config = dict(
    vocab_size=17175,
    rope_base=10000.0,
    qk_norm=False,
    train_tokens=548500000,
    steps=8370,
)
Each number is 128 + 32 x the weight over the matrix's rms, rounded and kept within 0 to 255. Layers, rows and columns count from 0. Numbers have three digits each.

# up: layer 9 MLP up, 832x320, rms 0.182, rows 287-312, columns 160-239
# down: layer 9 MLP down (transposed), 832x320, rms 0.65, rows 287-311, columns 160-239
# gate: layer 9 MLP gate, 832x320, rms 0.191, rows 288-312, columns 160-239
up287:207127114124116144121142127118145131099110120108109101146118127127165134057154154135117066151100189158091125161136084144086134122140138090123066104153114113197207112118141075137141108129080142167180157187143095119145120159139088159169154168
down287:101152085134138119109216109218055118194120138132157101204136109137097131059103124155133183097142140193071112144169135114133105132139142113170107139166092112135119120135143144108116109127098055165166126180104117120081110139183121099082107101
gate288:189079150171112090134176141171162255144131116122093102129153045123185126075116063120143109170183131157119130070064106171155184152115185189187089136076119107201131134114070103077203103097106147136208213161130154127114149117169141075143211186
up288:067092162105114068121123121124147101148129196138000163127158158136154116070078097129215057138122192225245081148141121106173141189148118130139133050168138159093098160165162117074194055133089121136069131086135135191104219124149181128088090069
down288:043134113166087105142123138113202132165129129106028088135086087163105131120112132159119117120186163094139087074133086051201111135079119094140090184096122134127104098094142127146191150105056107122159163092115120099081174079074114194122146143
gate289:149169140025132117039172105175147140129131128146185131185183096102085191184104088147164086158139148057148166128142067088174137199221130103141127095180127070138105143101136139110108135093180116154084095039135101181181142161095050101114177176
up289:119124114098075039102096170133173148090130073155070150108103172128124143196131149099097084151102200094175097081143172120147114133121134122099106193194134125151075110086080183153133185063176139126125164132114129102113176075193054128111118118
down289:177099159107141084115151181071140140173092212123113218112152221139166093101146060079157103135115128164153130104091122148154172040035174187144107089112166135135108077131119122145193155127119116175116178128098055128126099120131163125127091157
gate290:103129130128072111190138109117151147194098091148121086121058074102163083111110159153134098136164117138154168099110114085014129132151108121090120093159114106117160163113153076198186115139111104086150200127134104162110130084075138085078140085
up290:106082185090121120175174110098162111122139165071134158110112155144148118082176108176180160110133185117136132089145089192118139117106056160127172156176175127100154124152122210106128154127110184145068153140129169099106173193152106132169145225
down290:119094114134166173152148129116172085121068154118117151078135166189116121125130113071153106128114112143126145080129120151060146100118052089158130161096125118214073112111160098155140121148147146098140133144127148110137115176143097155075169143
gate291:115058128137084150166135165121096121137146108180131164147130124063085185097102111131134141095168133139143118140167090148125122093096076128148117129166159156119148155149122110205140133208124079139153162085166130141144101149083086103097189134
up291:089089104167126116084098104095157149092162161123108108134123172141131147060147068169083119144182111101145159054154133178154080137108106120121087195122145167133118131152103175125097154127090121146168148132137125155197171039143168101157118136
down291:090084089121093141141116151107138148143087185120133125032158164143074141131079142127141127116125126144128188164149153077137113139159141114152111101122093145074101139126079206182127094062140130138096095111070189111140151154153135164107121102
gate292:124101134115122114078125187124087143124155130129143131139165136118128144122138104173093140119137175127136177168144124117164176157132084124085125153156105100203153133147083143114118162158100131161134084131127185084180175126131110113129080175
up292:146081105148146139099092063074174141151116094192094111157136200109153180118186136159102127103177092105147073097073076117131163109093119037147101148142068139093142126129116161102162139078118125097127140135137124111133104105099147070103107126
down292:104131152094147131145147099104143153058132107154108127083103156130183076128118139145095123143117157122095131119083101109145072135052171170122138149128145112145171105134089113078082134075109117128094061162079043121130160120145125082116137180
gate293:112180168136105076098093080131114112149084148095079104118090103156151138075150110155109123176109132194161110108041114104178176132070144082162125144080144137154161057102064119086126151129027092131122119079149149084120128147161090142143106157
up293:119185076122081120197129129121125079082132100166149132116113151098166121144126163081090167145174164157156122148103182163079107167154096143119129119122166125154160135145135151092158069116172100113102130155110118116134132087135120123140151135
down293:108096141094115123089162031104137136147095161122193090083166125109099132118155153118174125155117109062121191074086107093083141160123070125173135130163160104110133128144136122103124121200092170144129152110178153158120175169048158119116139098
gate294:138108104112085111139070135142070113088110135116146077185094087169110113059124146162116044106135123178084069122111118137092121102122131121186140132082181129146132167086105153114192162137222116122085118154092134160131116124067153160093154117
up294:104075078138179132108095082164149124158084146110140071143097220149147040120134199056098125183189140168049156106131086116094134059161116132140174163076146142053114120127108094084129111135091108109090089164064130142105135101128142199140139074
down294:127133137169186115101134134116135151130144102159094112133186077070091094224080131140116177095143096127117104138138159101146120105137112117134112139095130140128172081190118169134155131165169185082073156167099153119130142149118108215124094122
gate295:151119138103104170081110090130063010113209142076154117114081117117091134133164169148166130078141170162110201135130124122118118113097092136173135096128127161073093086132110166122112167100097179098190109112147172154132119138121222139161115102
up295:115139113100163091092134104113190130158127134134177128166150146067164116149122138108101121133192147133061163157134133117079128069149127177125118134096113138086107113168115105191096117156104117109176098102148115138122127175069166157125108078
down295:148090147127149090150100174125143128143095136079110114122115147132125058112090132109089131138131113073095106076115106142107105114132184124084111154116098144107131098140158168164058167152116138127153125121144114115142150140073073150174143109
gate296:121119166103135101117117096109219064110093118111127106163099106094096089099068137078145146094153197164139135202120145118065111127069174066037105113122146101081164102148106153152086076103107150063203153176165159130058132107143137144077148104
up296:138154131132095196119118132139142180106081086076151141164100135084093115136054119145117083103197133109149131151181138156129129157060142131094097170204122112121148121152092145110133158134119127138104113161122121154111099124136091117162102102
down296:128116101072165133156149130132129106157059096145121143149109094072121097083096119106154159143132083146094154094102137180121108114149127126069113123150105165069148116168133122142168099112119098110204111122140137135146136174073109146066128083
gate297:080184112168137173126074114130119173132183132062136168167167119154130155103190144165119131140097096100130139102130133143140109162125119051050145066086162123141172139133155101107130112105056105155121103123123112148140174133136118129158172048
up297:117136146180105148128118133111154095052123111114117121125117058084139174084093154160165148234118119115154100161134137090097099142109112134128182118117134131092103100129074121148131118160165126096121106096143157131130129148137122141137129160
down297:104138102160186140104109138147175111084121174166122129124125117130176161136125189152142121160105113142135113143165087156116131189126094099156131074188094216156077107135102140122072175132145105139116176169180132159102155163094138151099166161
gate298:117190126186104135159124124122091119063140071094107099107128104137129107194143120195190159095175147116172123138115111196193110174126127089121159100168147158070080115182099144199124129102129129112142066141115162152080153107147159136138124141
up298:179171140162091146109128148075125108175116123149114128116099163070153115154125189138138153137143129118144157129073186118110181164142084133154169202123148184157193081147151124155177158191138150103116055112146118128153088117087160131175167124
down298:209131158137136087110117129127140140100106125137083084128085116122207129125123145159147153118175133120136113091177115148133114149103101142139227186094149115114185086108078170176155052106144174155152067124103182113178170149164156125135150161
gate299:122144092126127125160186151143109186107133133117095113145130075138147144074137121108107101125129089153168067137121107166110084128140144091083065101122114160107119055155067141145181101113091078152090111105162124158197161111114162131135105135
up299:138123064155151086126113116172141116174138028122164092095116160134164159113075125175114127116140155158123130109158168108148150134170151131139118109104180111127136111173144146112159190173126153144114175127106157125186122106134155161123096102
down299:135118129105070098116153175126096078056176167155130082108122142083108100144142131092051143105138141206117090134119081142084077082131099113102152121141149081090105092147085144064148159102122116090056091085078103126028100082140129092147090084
gate300:082100104140089190162085139102150146170137146187073153201148082083098130163134109110180103090195099140060115139146215107089091115146163156122091092108137097139172113074141069077128180104131136065098112136157161097162078107189104139168113131
up300:120143116093179079134164144110155193084145101110149094124154159114116151144160048095193124181131042102121095085159133157116090051180113149115165099148092118119107119116143184174075068157112124149111126092148113145085096108095090101148107154
down300:148184124152177127164191114120086090191137144105142150078137128162033109108122131187094116109076082063151186130108051121118145115168073112079087135164137173166146151153109081150115056155204139190137123176127116123079129086054073169077130146
gate301:103166171074111124127170103115172150145133113108170119161094124177089150173161101105132077103096162126155096103097216110127132118063166103122095099067133121162176148083129114161135175172155109169102095134096182096158133122158139138120083140
up301:144101135139078181157165096092121089047160200135189192107134109114156103091125112073163122102154155145094158117114122120128126108064147163114121106156110143135150204179064168141142139099161091146167086134100144124125097135162174119134172151
down301:111159082062088172094105190143178132098138149134202132162136099120099121079107094091158133108127100153055170047150157120061125078075113155150182134088177147140114125101080143064080089179143136189107063138087133087111081119126175138095157110
gate302:046096132176101111107138119174106092111143128102094168078123092128124111146148134118162082153168201122150109159145089112110130146124189100141120135148130169170122141153151128115178110043158159111172158135143174087125135181111137113166130132
up302:160138137118095188148088162050083154119114115079163148146161178132179142129105177117131151124141089164120052123150146121140085121071147117157153141067092120095113133080129199119207110119185120126164101105126044138115178094118156116136092154
down302:132092125188130064190105141147124192129142084134108075161180105147114125137111116159110092142166196076126156115121118186143140112116107125111095170132116078133151143122143158146115132119136121126123169103120207113134120135138105105112154182
gate303:126165158113114113109134179147093119114136100111099086171060107062145097108088133147186145147169096123124201075142111147112119113123146147137122144133147169168115127111143158159123131118165113108102126149123134175163079146144114219139122073
up303:152093064122110148012097101135128101149117113154120056114162086096086104193034127094090128135134121152114091147119137139111131149083150099118148134081113108157161169161154128146123141174149213121181038072079058130125117203077131132184140121
down303:098130195168173170081087133141102083110129092143111119116043080102203112152151155195081136173153082097109141157111077136117127174181108093040112122108161119106108182099156152160078099159115156161121171098159071193128143114184131093107099106
gate304:166083179153108108123114119093154169107152137148151128159118137116149104136097120121106076172182157067144162121141127116115128140155108132150077112107125149158126110112113151169116136139096131142162110171101103087098128118143138135119166164
up304:133085120087148154095163176094123152121150160099122140157038137134138083116147172118157155147157080128189157178134105096111092085154134153076111145153048100094135128162106115115091190147076139096135206187163116108119171126128074125086153187
down304:119122100115062142137139113104101164168129129100093147126086149179117106168176147182100137123106161138177123145112143112148131058089071105155089151119093113116124117116123127179112158137084142125097173150094145159111135065077050176135131142
gate305:116102099145165127173148084151148098104192153127124115104163089093146081134162155141114076110103125154098147138130124141097087122189143156112105098140111176090132122110196132098145120155051103137145178162139097179103175127148112123078163147
up305:112191146126103113153159119103174129128111178208071144073128099101098093138142202183167100123195176151125066140097140130116079151166147128134124141155061146099136125111136123121176174062130106133154128177193173181108154127121102152108117119
down305:134125143143183117121156092113114117117101124145165119135119159102076054160144110164142196117140100143188098163176121132169198127143155082154181080100162123161152157088104130180116036104122119113160113102117122116111124125108112148171109151
gate306:131120145093123201114154054128174140161139170117102146155054147069193107198128107207169085181107065181137157160155119115143128216129133118144150091111087097140135123129106079086121097127129046081159162081176121162168127140208111109145136152
up306:056142113168082128113158126086113184192095111123160155098098128111151162131092094154148184159070127070098070102134097145130199138144142136103142103111121154111091126143185110138123134143106104157119096147147167124114122165157215153134069096
down306:178136062090098088157103182129103114143114097144155123150254129121080159097144076120125153101130132124113111125144158135123131127148121171143093185088130112103153152109129162163165136128123136158185164156141111149120128133068130158179103164
gate307:138146155147111105139071172079154150084109138150102114129140118130085069160132085119085057127145107103120080087181157110074055124117123174185154077152113175185166129148149083108087148092142102199135174115115123154160138180134167128136140099
up307:178158118086087137105155139137174078110082137153137153123089112151101118217097140199166144132106139189147136077151139094137136106130185117107127109120099104119110145139111087162129109107137122097119122225153163154147145198083129073157127155
down307:123137217109146107184100110094101143153179124184165067110158133113111146109197163092080148158108060139086119119132104148125089078113091129255114119114153107178179082149132102118134158152176125119073157051143106114103077137138135145105134116
gate308:119180120167148160139107143133088102151134050161152130125147141119124159182142056134143181097173108166163137113147131088151126109129128059158155139177133125117135063118123177152125109102142160130068188115104122098158110125163116128125135118
up308:086151100108077173124158145105148129126152114141129109122061157138152143128122099176102095140133174126161183182134079097110140150143154069141194118109169080153107100159155146141152157148164070107102180184111151115085098159103128174144155104
down308:155111135084116137175103073123100132089120122126160147181172161150118075147115103117142187073114132172144112138166167135092159133080157102174107080224059159135086151101073193120140149112145152120127147128173146122098048134098186124109152142
gate309:134161130076089152108174121146131169124124186123096169140151140179156105145176105119093107143167152123120130209203138154155145132132154142147107134120142130145122138154118153136130155078125110161139096093098118126105112116130146128150122140
up309:093147123099136193184098073165154089139085153113130180215123093115175167094122129147082144126152164110126108076122169158065106146114142148104145083136130105156124153151136119218088094086185097098102201118136169194141151108180114152084093048
down309:150065173142182095125107136153103163101135127147184144150179181079113155104190068149052109139076129102142074170168084121101138135084145140196164133114112119149181108142091105106110128102110111111154071135126061154126045117166156117124117141
gate310:100218146120111166157132129085162160122134177130099100171128106116184131100103122150149145129091116096144122090104121139142104148074105143106081130125132132091094089139141125093136125093097119147192080114074210106129106122077113102155110090
up310:142125100112153106202127078139177108120151123157123134178082148094162110139131123113166079091104068076119163128159151193127142104140128112117126145069118143137081126184113099132138144177103117105162142125117131102101171117139110161106129139
down310:157124098084129140143108117115189103135210114126101151093122165140118083147192143087156154076081092109073118068115141105121151137145144112097188151145126135166067136092105111173144165106126123113098122048141108082082108112123131127109138086
gate311:110117090174125136064067107134103102093117131109149122132163158072143098119151140134124104140194093140071131151115112110124156168104156130141146073127167175140138121124141170120120117083104163117080102106170165082164149104146112083112173100
up311:122131110160134122121111139117132093156177076177122136106134108134165093091147148161174170132074160100130135059081136133151159133140091071121131188161095162095095158096150111107127137112104176134170150140092131175112117177155136156147127102
down311:089091145134089124164108085143159140143140134181112125139194146088115146130169115077175062124106074151129139153130121141164132123153149208153086145141171097185167108111122121084079169132115116155104176186097143127073103141121079141122118174
gate312:128137197083120134150092105175139105136092133120166142118158126185105113149148152138165134133134127138096171096149105110111111132140172107091164106096136165143084095149126114122166145147090112104104126165166148095093145121144133148121132105
up312:186127089141147148071122117162171196162086125119090148163126133125110214138139159122137117150088113141150141105128113131132127120123118127178098118131134109150162110127162188179117134088131162177113163146117077105167114096110110125136170088